config.toml
num_hidden_layers = 16
hidden_size = 128
num_attention_heads = 4
num_key_value_heads = 4
head_dim = 32
intermediate_size = 1024
vocab_size = 8192
hidden_act = "relu"
norm = "rmsnorm"
norm_place = "pre"
norm_eps = 1e-05
positions = "rope"
rope_theta = 10000.0
rope_fraction = 1.0
qk_norm = true
attn_scale = 0.177
bias = "none"
tie_word_embeddings = false
parallel_block = false
init = "normal"
init_std_qkv = 0.0595
init_std_o = 0.0105
init_std_up = 0.0595
init_std_down = 0.00372
optimizer = "adamw"
learning_rate = 0.00278
beta1 = 0.9
beta2 = 0.99
weight_decay = 0.09
lr_head = 0.00551
max_grad_norm = 1.0
warmup_steps = 257
schedule = "wsd"
decay_fraction = 1.0
decay_shape = "cos"
final_lr_fraction = 0.0
batch_tokens = 16384
max_seq_len = 1024
doc_mask = false
train_tokens = 114000000
max_steps = 6959
dataset = "wikipedia_en"
Each number is 128 + 32 x the weight over its row's rms, rounded and kept within 0 to 255. Layers, rows and columns count from 0. Numbers have three digits each. The size before them is the row's rms in percent of the matrix's.

# up: layer 7 MLP up, 1024x128, rms 0.0962, rows 689-735, columns 0-63
# down: layer 7 MLP down (transposed), 1024x128, rms 0.0951, rows 689-734, columns 0-63
up689 107:109128111163078135176147140151149168105092164145194145121151116187142149130125137159064168071073142123104121121123112163114162149136197221163125104068095166118136117145151129144111126192100152
down689 123:165178106124085140065109123153111074154101100173147060105154166142184204182125146140149155166149111145173122083213076158107147163093162147176127079158126160089123141154110148120155175131141177
up690 112:105113118117135146135149096152126046124117106139111120139092164102162150169083118137217077209158185121126092109102095145073171100190147133158135137133138086127134129159131152197088122056091120
down690 111:123120082150119125136173156144153109128151095112046138150139163138142107111094102152118096163077155128140088132135121209080185158117145088139129122138164120121160138103153084159105000102164063
up691 124:130075100130121174155189132144080131088052199110132105207105163101166178133094101113173095163115128183096147155100106114152159156182159176121130182134083108105151110135134132130165160103179124
down691 126:129172148128158125079119099124122121099129108077180110130092094076111110117109090070149138138109173107155167209164183114182086200113098144140127144092103095132142110123166134090142087149177038
up692 104:165117113136146160144135099163129118115148139146170176097084114093114143140148160134131139176072229160132144087102146117109163160207146133160187168071129145129122113117142132157102150138058140
down692 105:141136113143132127154136172141097100079139166173102137123099125122079167130105153164138133117137125196073132096104135135118115142107125168121163176166160161086155141094134132125182116176157146
up693 104:079070111142115171145065132125139194119110146102111132107140154154145155170182119117119132101181190206107128169163154158135149081140172096103127105121119167155087074141127107153109141108112142
down693 101:135063107138129136117148147124116122115116101117148170210143124135096104163115132101150127149152099112134167134120125085169162066109111186131190143103070161140169144133134207129177119145076137
up694 120:127135108178158163141146152182082098061140117142175125077125130132136141120159106136170113104080116162131129098135155174154205146116118175124119121132161188166128134080080084200102176178127128
down694 134:155182155109083143092114156070132126123125142159082138162125098151183137057102086160170100063099154110153156147100132108097164087172150210146112104136178130136143118170154069137192126104123107
up695 111:122118133102144131145161166124158097106160109118118149175140123141150110179116105122151107076097115109070182058084114120059154167105104213132156095170095125140098058091131063126084106179121166
down695 111:170166185116136185117171150197127146124072142127148110111187142061117141100140150109093105122119145142124101154143126126143080096154106079143141160134175126132127170198163127102157147122096086
up696 105:150091196116139117140085120169116078065146139115206140148136182087155188132077116148071093180155129125149131140148154141078108096210157195159176136155079087130080089087099112155153218074161134
down696 097:148151131154104133127157085088149141163140080148070120100157140148115114122180077124123106136102140117114112160142092090176121157089111114122110117120154103175155226128120208057077091116065116
up697 110:156163152131099118152075127123083153121107138123139115147094171115124137138159111113087124114098193157147171106109119110127140106111146140082206107125119129098074098135144130123141105116145108
down697 112:110133140139148191062069115195118165102152156133123127141178104135152071059141117123109145155173129144170144144133120057099130088137159138133146060164185112130117080139175114095092108151140099
up698 082:114115128118111073113151125162114131151144106110195178093126092104147070173112090167155114112107130121134174112138062098150140110158107137192136135126069161144177155193118081137157120153138155
down698 074:143130092063143140180091100146106109101117141149073166127152120126166204118168110103116161113119187140111115149067148121149145168161141130159180154122121087133028102082116175121137116124123118
up699 124:092127096163089182117142094117104159090112177145118130110145133160135180132146097136108147088127163136169143114124132154169177120185076128135122142165125153147082172099144158144153154122123187
down699 148:112085105130128059147134057103056138124143141104141110130079146118149090168156110128169093124165089109093217107079150159061183122132225102118161154187079102160163129150145156164158181104147143
up700 108:133110134199160096125124054105093133064116190160073133177171142134119163158145133145155141166156099167110112116144098125124175092103114155095141121150132095177091121100134121100170143128076099
down700 110:103141150105116146100116163121129132131151121064180075188108147194081133108090186141073129173140190195138170085117113127130133181101133092155150132132152168125161086117137120130100144140117175
up701 109:177061145145150132129108131164159168114086110088163190107107103130123124121107147149096119143190190151086178133077123161124153128219175178065165110153139112156094158155176167129117144052176121
down701 100:089166094145149154105136140105120117106132132099098106074109179155104146089147129086144122098091129180169096091113113099118122154046154109170096142096104154141120081096166121180059185142107158
up702 110:145144135101159169128113161118080121113100138102125064125136145098084135145138159102145072164106160097061167113148092161142135114167147141116184150116115139114108113113120138126186153109148171
down702 105:135133098098124130132116100130132079134100127125092132135134144170052166125156083188140141168144210106108153117148114158167115237205115149159111113136090115103110145163155147086136074110124100
up703 103:093119087179084105140127116163136154097166153152111140096146162139197140112113132159150137083133095153178117159117112189149154140204122101150128207086128201103097154161157050167104125160153133
down703 099:124080105133141140095086183182106081091141113144137162065067168135123058095149149126116118156096153092068165092071092071132129132133080157142110122176177115137142115100139121142164074141158106
up704 043:143133162107107160192142133121151109066077151128175098102138123109164096152065139156205088133119122142127116135162130130126182108174094136202146179107100145115133133150178141177102163090100161
down704 031:113144073149144186108083130151074120095129126187113071124138163152147058134132111089141085167188121094121134098155141169106164114099158171065122154131119150112110071113176133152089081131148151
up705 100:134146151151134102133116153101079066151157142166154088153090114167140083148119152108099051113145114170181120158143086152134182150093190089097080104109096145155138079155154094115076121162181122
down705 093:109113070079134173109106119123100139145070144127126136131132140184099113164120114139179120127066135161073182127083155213121101152207113135103164140161142140115123156118133183114106154124094187
up706 102:141091157059105075187126137171170165118080102096170084143133098137134145115132128151149104166094169164084119183176138113116215125125111146093160095150078110112168141145142153163112169088140169
down706 116:097093167157127114114068116153130155110125118190136138086146128123143204131165182127160127079131180166102126113126186118124058090097109107185104107089113042151103106089124135098124201159115178
up707 131:183105125129168143149080090109062159125162171171153104123144151156140135143180151131111127096163160124098118157155110170114155122145177111112142130101093127158122087133175158184146134122150161
down707 147:185118043121109138135081196123141161101128134150080111119098104122098102103181121102140107128109096139121160174143123160096169112186169148101119118076115159069123143151119138181189132133082118
up708 098:135111093176107100183149131136114106064083145072128097112183141145144154169150120202188155150121148147115102134133135118077176115097113077153182116136067184115129123107112130114102168144104221
down708 106:135097132096147147069109134164131133103110105139053183141091135114106134086143105100130121126102096133067133125089155077151147130094181130119089156105116156142108097120173162144179148131089096
up709 097:088143104121175101123149153172080152134141134106182179080131201085133172145116166200132088141110144139083143123099124144137161106135106083096142143116128155154105108177124122147094133140160124
down709 090:170134064121141114160169100086111141124184172052062075152165144156106071101148149058102121146131078110192157141149106108110107150099134098130114121149123084068165125139174105174112079113124091
up710 099:157126142122166119174096123123113119102115100098092129174110159148128174198116159169110095072154163094127143123106099093120159148206150075149138119176089178141141142138100085155094154109080141
down710 094:151122121126121148107143149162112162131114102183144063120186120062050077167165126174160120124112049064155101112208146139100127100137165138155170091158088110130189156144150083108098098076122118
up711 103:113140112080115157117138112153133127077145197166142119145229092157093157175157191148107110124117139110121134145113090198119191140125180090067115135094110213172127046147144126138129183124113160
down711 114:136138083112140142143148065143172151137129132116147172137133118204131128159153115117154078101158132090111158142011108097125163166146130210143164145101113104118111116129134164183169078108107101
up712 119:147102128124093163146216162156158124144102096135117150151117160120167148143132079158149098162101135087141081117185127162147142082097066209120067143118167156096082153107162096103164128063118132
down712 127:158153121165140090118111088092116140145164127121170106117103172086106109173060133116128108126104113081180141069099165105125153143090134085114160174152084072203143115132097123132146171143134175
up713 120:129145125129135151156151174129118132122105169127112078148133143127166116176092117200084093111063144140169083115148152154174126151126123107116133133088088126138135084191147096162102118067118155
down713 113:154107156132115114187152141110131167170116128064106096111135122145144135089107218143120178133080134114137164172089124146110146054094123107131152117165119123148113120125153095163148079159145101
up714 103:144129169140134116155162124177121166108104085181140130176096085147166146157086151108103153155143137133127123102199114178057135149169093142121158137152099110156142075095134115139129129081184108
down714 094:115113113130190207113080146130209095129127126088089108168110129171106120083170116117112105116142114138106115164091097173113150156062135165092127161077152144093120164098109152125081120104118126
up715 116:127106119112133094163111148212068115121136053156170105100121130120122146145053134145103174172044131136088116086111105118139137157133082124173129133101122138118128167088147153130109202116153228
down715 124:119143077141101101137106145089081231160152116182089102116142114113113084192169124118098166150111131108112138173099185095102132115110152147165138171079066132127124162142155161120116165105145110
up716 092:161106147179093082142179152101079141144133163155157082181164101085107047163144158111150126133097122113136114115080094141077122177108121136107086172175146108114093075141140176119139177122114147
down716 086:159139141100170123160129142148145139155101093095116130109142147147150193086184144117142119143158141143114141102138118164119231096124121141139176086046138095143130176143031117133145061147135125
up717 039:115108129141097137162154145152135152071089116152183155112111166105148154138106124199126078133121181124150116105129119139151189125137115165127150197169101146148096067173123136117139152108164168
down717 021:130091165152152123154161108150116071102143108122121115114178113112119102153108143091142197122135104131139106138112128107082088120068143182167091089130183108132160120141141151166138178168100082
up718 102:147110182163159118161139137099076099134115117102158150085226136124184144154126070113094126050099146118123192141119146159128126170172195075142142115152097103157117063165129085159210164127117149
down718 092:127157167040147191077112185177112167118144111144139178140138137114143153105134142169141137090125147096089095103092139106105121070172112164117080148096159115103150161110094168120176126099141106
up719 108:102138116222137152120132126132162143094127183160132176152108149143147146141152115137120118155171215116118075070161094170052167155164076129140149097150136091179116121118088149174103166132166118
down719 104:111153141111110122049097132125113093131125140125066177114132122143158127075111108115153085146101110153103146162067114162115139150112164125125177040138129128121107124123104102159069133169198091
up720 107:128139041146106072119123172109119114137118145102113170111094092139205109181112089137130102151118098094178158104101167148143139091126188116139132149058064232184112122140142145139147138086082128
down720 095:134125168145167140163111138164119173092156102144166017154150129104135115066097099183122145153112154198156140095132177130129171163118051150100177119150136090104175149134151136120092081127175147
up721 123:075125117147157153214068157131141143085144121118106100140131192110129143159133162177069122108128165110147108087144129150138160137130154156161065151133191086163112085110100079177105188104080112
down721 131:069116135102096121118077108128127117128158117124132078099133103090155119091169050182095152100156089206088156126128149119110137091085126163110163118129128130148159082177162160145112155131153087
up722 099:113100145134150140145117127148089174095085097170171153091175159152131199125154108121051106131146127163142157123112155176123248113087142164121105130193163182142135097123124106119116180135097131
down722 100:174124138128186081200138143093168122139106143082127119156137096124181151154154077161114127148129144123200103140097104048140121133111147099160162073056133100132114156141112129154138096125117069
up723 100:108138129154096178095120125162130174102090106118168187150143156129124127127137123188127096173154141182120141111119151137134209104158154146096164186094120089141122132144159080162051110108111142
down723 094:186106103075143133080150108140106148112166145098193168137098162085121078137135157114145127134107070113111127146165153121138128141111062157158128138117121105172154142127060144166119126102070153
up724 115:102157121116173164135107096173135116126098144175158158102153130141102112142098161128118114120043122187125155036114114135088161163146120153161160110097083157188128072073111134126146151142135148
down724 120:159174096161075107126094138120143199128110174095112181093160134101065134167117164111104121156153134107101159141103161113157111085167143123108127093115158147081139173104162161155047141126155076
up725 107:160148119131164113163076120152115091093098091156126128131159088107096103151149147131101164135096196111101128134078154126157150188163129141107147179110146127138107071140190116166186144091155173
down725 112:147112134173131124135169112067162137082138186064142159141076153199141162099147173144157128136128206159148105129127052136125130153132102128068125116123144087100171089139123132112142153193107123
up726 099:189091140148148170170124092138164103180072101131191172133142116082121112169107135167113115135128158110147118125174099098162115159161058197125177111089144102147123109056136123098131105180103140
down726 094:056146121119148133138144126101048108091143137145083100117116106151132149118133149165167156135156129172114075065123095187109099092193123129144097131128121108138086078148140116149082208100163115
up727 091:126094140103121118125118085136109079112095071088153061156138117158115123136084164170083148119117136156130132100122148147096149164137101119073113213066103152129077128166151128191153172140136114
down727 093:108151101086161134125169144123138154135132196099114168159160114149103082098172056119135079120141170110125150097117164071120134216160081141098095142194162090099175170101095123105151095125170070
up728 097:116114152053147118125163167164114133131142115174160150140167118167119101136124159142095115162099134158130118057140146148050147154136120201147143170189141091136155096147168126174168135125122162
down728 104:162143134132118132116091139146102089136155117105139112152152145091128132129187160137085132104110109124125065143200112181150098142118151139103081108146081086138114141110137131134154124073163127
up729 082:082131164171098110132090136158134089082145151110138116155130132162140103151129153125092115113163123183126173128117087167113178126168162157103191117080122112181130109105096163099099155164106110
down729 081:110174121125154132136100112135212123123174127138129127105104166120099122099128200095172146170113121107129175119114136191176053155128096125095082118154184170094139165061114170110137151106106096
up730 033:115123180119122127202147138156108178087094182129150108171126129133160134166103156139166111107098123171167100106116106157125178156131125127124144128145120127118130133141098090191128205066164185
down730 018:143122087193129106185116131120098084112079095147172129107173151132133103110139128174063118139157134127143092089144174158046175083115182105096167064150185088149141107131127161218088150110114100
up731 111:132112103140131154140117135146123150124152099170117067120076200125157119144068108155143131174069108168146158086129150125146139113160178145140140159132066080185181145119144147157148208138160096
down731 106:116150130118114044112134177133112153137142123146138181115107080176106180136183129172121141099151159133156141132163112166172097108137128125119102079077097114126173087119108079120145177118137184
up732 103:122120100194125113111148138123187094135146072128138109172091118165161047091105066164169092082145097115120220121132153110058118124119172143079131159084108121131127149172121085166113164122082186
down732 087:113130116078126182162080200088144150110057153171137104145124201114158152165154121126105123138090154178078115127094144149132174188204097150110169128123115119116066125082134154128144090170126103
up733 131:108102126169084115168109160170139091109134104072151117122147164121150132146121187154136123070103126110107145117091105108105153132170083116131174123057071185129082104135183135180183174126142212
down733 159:097062144202108134150156136105123146146052122132063126092105161164155107108112118134120128164167164136106121130113143159098148146127145132133152065109143110105088153084201101093123000122138117
up734 092:134120114105197109158164148146120140137139145079101173136128165119185136115085142158170121170142122137152113101159064180164208032151113150112087090127137146162149121155090065126091132140143138
down734 092:084164150137047112074138099151125156110118131151179141121116084118106172165154085151091092093124154208115145115073115148094120110145111123081102155131053115073165146134145092126077166105116121
up735 099:082077123124137176148129122145098136097109064158162126132150151103126122131069152134063150099076170144169185128153136105050184159144096117153132154079138196101131121133166104140114124162114173